Weights of a small transformer language model.
Size: 14 layers, width 256, MLP 1024 squared ReLU, vocabulary 8192.
Architecture: RMSNorm before each block, rotary positions, embeddings untied during training, some layers without positions, local attention windows, paired heads, gated attention, value embeddings, skips across layers, capped logits.
Each number is 128 + 32 x the weight over its row's rms, rounded and kept within 0 to 255. Layers, rows and columns count from 0. Numbers have three digits each. The size before them is the row's rms in percent of the matrix's.

# layer 5 MLP down (transposed), 1024x256, rms 0.103, rows 104-129, columns 0-127
099:166058115170206135121108191178108138175144140147176184133137158124044129177151157102141110148135061086130137124127148141134169097126127083122060149146122116183155147119147099128188098156145131076188067111144174168126144115067079150048100125104117069125125121130120183106112105112121138144157132119095130147179142089156151121126105121129151122100157149177184135067138120136107172110133
104:098134067053101157168154171141136122148145131160139118128072201119163169098109138111112128139132161116096171181115135173156143111138116111094071088097100079143168103138122122082160130093109053151127152158122178133069189098141152105135062181150119075084144112120185172165134156094090177102117091110098092141154082116122097126125156090134112137152188132097152193128119133174125182149108
092:152152104138127136082101172144112159175133123147064152135116095167150136118141126130145116136103107073097104154087123154138115115118135173126136170168117130094149102165119140128118136132072127092148082191109163113132094165145069115085119115121137113081138122158149122121121184152166122111115225181128104079147093189152131148077151136189124084125142133129161109104134118098108123103157
120:124143136124076122116155120149086154119093098157091083115071108116131164126105125098093066158169091182122122128131175071112130145097095103090103143109095137174117155091108150110125109116164119082115141151100127173080077136079128092175126108136158134143139151137116106079187130131171144111212122148112195105110093122126159173168076096120150158116151083120153130087058202159099213143093
092:111148082101137168099151112156130063185147138159126152126166137139224143154007072143091150135150121132172138197145137149080126120121157143134158100147140161116116150154094111079135122131111176112162172129152113112140118090148158156121138116163127109142193100107116055139133095135188148140154186177121045146125184090146115118136096205157115142103142147096122088134174093096139125185099
111:111065095125118199153131151175126064091119099117130132081129171107157110094168117114115123204138094106103093132067092033185097140142110109130155131102139085115093154072200139118143158148186155132112125049170057132124108149157104085132136165130138161114150090147096140134128111148130080085097132123109132135094061168118165088121165133123056133163094104172086104136100100173056154153144
107:109137140146090044154170204086151197099064105114138161129098133183132075150110141145113063091103103125150120157152108090170073108111131127096112134159078165135137160086069131118128122117181136153120114095105134106116104154171107103182131077150159138123175148153121123124135112102088102088171157125157163165065191067162170121073121141067121134115145094188130206245172186166149136133096
110:124116147106118127140120164107158096160127122129068127170114135123136122110158146110077104196141179055127127102095117120116091109171135103157095185153125143097113116145083172090122078093118169191117106099099162135111205183144136100159130162170145116168173166104087117067142175174096193073092175172135125135125093098138129094072142151140165154152090110149116159114121106121129150124099
118:136107136117160134124162135130098110068110144127137143147139074151061097092135121145091097136123066080141111173155151117144127107109091109104167163162109151116153120137103171127117165152134160135216151180122093061162104088168142132165123083135153160162153126145166111169136094121116122147149195114161153173156101136109161167085125137091110140120127132128152097157206105169115112133095
087:188159167186092157185120167141183129119125080076108177163108122106118140128133145118126107180138085145143148138122133112130141095132102152085098129162122112098082139141140140122146120193109105163126148083141116088095084111084122112117065085160151126137103122119125158134091089134138173142105164144109171136096138097130078109136093150173181120078142182152127116117147132061114138136129
126:154186125132158128169115139152147106119127164132175135100099184139131110157156097114173106174122114185095110147137045117126104170113142179155130192133121114116122177160110178109135106140204136094069089147117129052139151185091140060154123121109105113145085160148137183104138159156104136096084109170107166114115147125159093158096125102176118080129108171115182126124152178119069112117134
106:149161095117107161177120097139108077053148151161116189123114091115161138186110089130135121076160142153092147107145135127158152127122120122125099167105156136073122163122127165174152099089193123142069166142141144183151097158128112087128147123178130095142158137154099138186122130148109115125077103155093160163106141181071080154110107149139131146100087117081110180122120131155105101178162
117:093116075140163162113164156164105179090139161132112156116092203075139067139114168096113179125097156120103180127098127153155174123164127137165148082131148111157153085155083126066117114110182132141095128134153124157161150131201084175162108126140142149167148134114144142082145079139133064102138122098116148121096108142194045138163129076093129146152104122120098156172134136144104147124083
109:090152149113102100135125161146125108157153132142139129126067087054090095115154061109118138187082101126133118096115138126156150131110130161138129179155162100128080161143117100131093195154125194118087145132092130090164069153154116132167132141089179044154091127126068079123125149100113159170125127162102115175108128148156114108110102125115117099141092060173138083144162131046064171173084
110:093155180168158088150135071128154132093125130105158143130082168096077116104126153124177121104140125114179136139144080111139065104118127172127147166160103158130114080144130160102103206143097139153133172068118133100162094102076119114133159167143126163089162098132097148076123119094176060094217120151128146117120127124114152107120053168144086133118172126139059109135052104162139121125101
092:162064140227192099160107100128113129191070095139128110140127108098106113158146118103161177120145174115097152107061169154129186146175082150127099155125167158133114107148153142145128102163121129166143136175129198070083138118162143129120167122103134139129121121164157141076144182093119132123099134114173135150116157205068125122152143165127176146131106199122171185062164147094126118147101
031:095059119110151078114178153099155142109105174115170097134145111168162118108140073132116069157130151079179119156151123051098192113087101089164175099107104143121124121144152139144152130123110200100076125069116115118125153175150154162138127181161153170164129094143125128104139100125122128130096113139178167103127069109131118184137131116082106148103127133156092041159106131228167120105101
090:053119124152178133134173158081106131139102108149159084146101123108117136172122151152061123100096146143182117140166174087134111105159153128109101148124140156107144164151087099099075125075093095164119176139092111162238088176137098183113128090109144132088112105144088110126112113105113112138119125159135148125098173119139147158162173090116154134121116110175101174178056146132125140132121
101:154145149156143135121064089090133153166077169115153126142037132091112167190140110049134110177068165138097131172153150144087154124111173137122141150122100126084139110140045136185147157113131187070098158093091134084115122139167168185125152148116134181125113106109116111107090132118136097143151123111096223073154140134145157134158138219125151113114178138153122086109162143106098159179168
020:131081126129124126149098076126083154141130041122113210110137087121109173150113136112110055098110155095115100070129157130133144130131120138109135188127085128150151107139153129144093131108088126158168170132118158115095091191138139183123127150083105103143172115131130126102106143054090103124124096109072135123179144096123144058139145126150174140125169017108124093122106116110160148121073
103:131111139072124145107160124110082084064165142145140118136094077118140183134113074142087142102093096100161139120092161142102133184155153139154157137158091114133126093148121146116121178160110177138234107137106075103174109125126060133145177144115106195078144151080110100135126109101150099158135195112144101117156212105135123127142179111116129143124075139086179137083131134159143173157115
105:089073084071150165128116114147113065137143112195186140151165132125143076114113142166137095162117126130121137108098146097168115156122130115132171147216091158148132129102141111143102078204108124096107096121125128164104095076096178094118111177068092121161153117138089126128145162058186167089129117054107149169081101142188150171144112128110104093050129095110109118104113143158109115142147
103:116087090126120132152114103106122085114105111130123128127120121158124128089184147152175170189070128146124109136139131148094070124116190190115126131184108125126134155135079127120077169186140071144078228080152153113106133123118099098108129156174117151086226098140087117079086162124141086125085130137131081174117090104166160146124076154077112153086146137126204144052112066155150120181126
088:129163228114118142124151083088153120130173097128136106121119153083083156113159124124148151155139090100085160090137143236136148115135190120161160137133103136095130123107139136148145113131076124020065162114118134082107141138153150122088134114103102150131132121127134126114110138133121120184133089071094174093144090157189134180154090121176155113120142181144111127134125117110111079123157
111:112121160165158127092104150132152148161138161128096165169126099124148153091105123107110144091136094138140186131112107158140123112165127128105160135140153160117094100144118061130186109144136225102117126154129136182116130127088223151124114128117146196143142077109147127120137110138107109110058206093154127078120158100134138084168139157137095153160159127166120148104100154122157203117132
104:087155201139117079136099222091178149170072132075077128161139131157097099105140117124116104092116090059143118104097129203178093144147135185154142184150102144129091155165110100146175138149085069074109130094141097128106116088143117139103138124146153071106172124173128119093170129121148163170173197153177201155194136148117104148150157145156130079154118115161144134091132128049111134144157
# layer 5 MLP up, 1024x256, rms 0.117, rows 105-129, columns 0-127
104:133110132143151155126093092143147111105169122139163163117154071143187149119127095103076079069163162114125129163108077141165108076079118108140121098101075145084143221062098139119137098135080076155074068103205124130078178106161111125148125109109209172174096125143136128130119175194157117103152113126163100119111088147036118129111100166139086124173136090075109115094145137154115143141129
094:152118129134115124082160174138143174172154123138197075118132194094084149136197143182142096109148123145151177106153123127119095119170150160088101118102090120156081118104189143136170146150148130156061155110101100145155104106141120103112113069157110132163093160113185172119136136122158184061127131105133134106101162102098094051151142156159168095142115132118093116145104139161150163134096
112:101169111142144136068136174131126175124128103186058085131090137127118105134128108096185115131094126145111125093145140141066151176132071185198146185062135135161146167115155089096120151105180149106165174135106089136146111097112079084122108128131107133198046070130193165112130146135158179115133092077125081100087136088113132161135180062159197126096135130135147111223052128110123128104137
091:167093097131189146145158112169120123108089117180165089139094169158183136105131130153147105109133090148146144150150081109047149155122152070102077107153138125111118097124118119124125110071102116222164186131099130079118166124102132103142124073134126157178158110103142144209162170080113095146160103168130118122101102116141144118143161138165160142031098137086130143142170134139133116133062
115:128151101101230163133127112148124151070196112100140056108194154155082102105128136165108101165065112162187133130126068095126174147133105119109157167105084105127071104099128144078122113123142147099118156099118134172138110133125139158103114084095113127143123117173126110165115109105086111122198086075132128136108132114127136131188132132076114149122155063159119127121052151036168095086130
112:161115127135142134125103020133167174146169112114129178044148095158142143097161132117127147163129160116113144103102103080165120083134104175141183137158120125168146128115135121148168131125106150126139063115157108128096139180090120164145090122161146208096064103109145126145132204140134157145134119141185148117137068228089160118161171153143117135095151150115149046097146123164128139107103
108:109154113126173093088103144139141132057132088112114107147102102152212155036207123145068126088053101148178148088110164147137145130192114108197124153136151123126117180126067127124073124115132120172117129145126109116108116078099080095122133198131141153129112099155135103123174156134153154118134141114085064105110135151138127176172139119164119158134137103139128111110075142158107074120104
119:193138113136120104136129107129159119146104104168060083108130147178146118100125171130145097124153157116091123093119099156150103113114061203142134118164114112171179127077145149104058163103148101136154146097130120161096167150115140070157107087127096142171172140106180153165084155127190165135124118071127158183122157109110132127146146096147095130167128080127094088201119083069107089092121
094:079012081118205162155112087102095072106165083144116144175129124168169122056103110162135158031098158117114090093148114132072142198127169136157179168094152173168165146136145103094064103107127123124121065155125143107119160129104114093153137162090103116151113135159174105123113144152156097161127114109078102139116137158091154151159173096092128166145190093079158164108111100153142128070105
120:141113119153131140150138149152129108093160116145129152148133156110122078124133118109177113039076147159055132115149086105149100147130195126210166101124095101130154176138176168136124089067141100125099196123104145187126176127127124077150063127178139184119055150128098121143196178078178142113104076129106145161124152102115134127099064122151150136154148153101145167129074127140169139136119
104:171140100129184157130129116155143126102141140095141107117127181111205112174131122116131093158162186151105192115143113094166148175193091139069116138160163116145090085094167143114128116133137087138151130153146117133118217091108180121182117077139082145096142103137201113123113138101165098127104088134150123120093126121083141112149174105095175082122119081068126101131145131102185123114113
109:158124118121151114092121109191135141083106100134083074142130126145078088136147135159151142140154145143140179070138128124163155137147121101141121104099140088126125091146175156061100147109125120133126116081154133148130159014169101140217107118117188131117153170161200153113128142076134138101178097085174125155137148095155149161155152100101151160122098106110161144139124134155116140136105
110:109137143148132121180134134135154145184127065142124144092134148103107094095089109174156146132149134130138119155124111082148119130123143201110142177110134192105156136106133133090130176117144138178075116143105138236148128131094107129136121092167142083060157130171155149194145160131157137110121100133165096209116105101096062123111091098162192147110099095049173121180151081087124169158142
109:119151086173118068167109150132160145156106116123119084095172066130088158150129131192157112106180114192119057104148118145097161108173108108108164132058090137109106136062060129125139064157056104145127146133132060212137068102073107111110160081086131159080104175160140122194119114164173155157152092158116140153113126109091086183180127173133098201102108112080128131168131157153139065095116
093:115208109198114165111134154190192176081160095134119097099142101123205113106124120116176058156109123130137147154090129125130143098152130123120166113103107079152131155117117141085157141126134168142119115083134138146101135122133163109179110078154169145133153155161104130165116140090134195114182106115108164094144081125157119119186120156131177172156111121117115151214148084195111079110132
044:103167116166191133158106124177209156104126084171095130058129103156162056110175103147137147125116146162136079143105099107096179132171085157166165155088092127122131160081140106077100141087122137172071132093148119146100141107107141099140114102100146158158081166173144183147131125117151143154160057113129110160078152121117114121132137133131142144139103096107140101188040100090167111100079
103:189152120130133110106105087129249141088162148113084149094149132115097072065165154075177160139147135135094110086093116133112114109112132123167099104121113114129142071086158142130152104138174153120143069149120133139051187092117163105117127168160080157142159107085132148126159126149154127077126118114125125126113064187085126061106122152123094111123095145059149094113153115168142111113107
095:127129103150204087147088128125110199143112148093109162147115160182153154131144098115148090128065146221103143142156135172124099128141140120103160144123130112149093151170073123103138127165156124124084137170139121107095123121137140136128192148070165180123138109166144141140103112117139110140158091180124095169087138104108167150158123129140129102056117077163144161130130142096143136120013
037:120164119157192079161070123144193187137165090152083100125222121152161112086174092178129128144137145111118130078143132187123135125181117151162124156113103145142115164094174114158097101102102128195091126125159129175087151111134113098144061110110141167130120142166141160150158147105118145090091029134143143151091097158105120154126109092148176130102136070064181136129094135114172080111098
104:175143100129180153181070092202136135112152117110111106143180064164172114072169123117135154147110166137132142106091114175107162157159128096116199089121130159129151182107101097136071140108131155091141155113183104118113107101099118080155102122145102102172130155158158111064203158115141117082121118111129117120096098134126161083141178137116136207120137140155131173142091178130082132134107
104:146159184119178116147081052089147132143068158065103159133124157150124097073103120141144193052073093116147020121142103173073169088151107140170075097106130169080101096156166144064099128077060127175109149069137129118134157167115069142139142164079178121150115150129127104102184151188101128186133116179136153137139108130136073141092141126082133120111132108106088119134147125082121159093106
100:109112095150151131121142128119150128108227120227159091082173085153147142164165123121090173133106136110097103118129117159194100138189103081179141216099124125082113122116087122076178082147041132131161087181106112061120158127072124094114121083176124114201120104142128129215133159065102166180136103120162147111110090170103090104192158090096137152156096128139146111118088120130146080163104
088:083089082095108127112115114094125137134140152122095176092118173127141116123159180138102132106099150132190123135124085071089103137171161210124104126130110125168128160133143139048112116133156148182159090117214125100116131152106118175172156042130095118135167178138209094120119107176106086172153117186138135097108123128080073109130197130070113121093074108127144094141109103071103120112099
108:177164098123132059142088150166142134200099128108115176086192175123129104113142122087118126021079109099123089077134147177120216080104052145111168127139132128098158090116147125112078181070180097146106143115123152106103175133111140103148141142136101111182119140146169145160178183110138155058155122127126112113108096111116111127178185150163079088151121137131096121105128155148144138131109
105:124138119136123117111109133119137138085110127193132089153150139095111170155160085140120087113166159157117126093163152148126146129097133107103098172093202130083090160141103101084021107128121115127143189119156136157144171153104137168182102100134118147157143092115159085127124095046104151098172107105159115132150152091118123119119111127090183146133133124138111126149081142124169102110076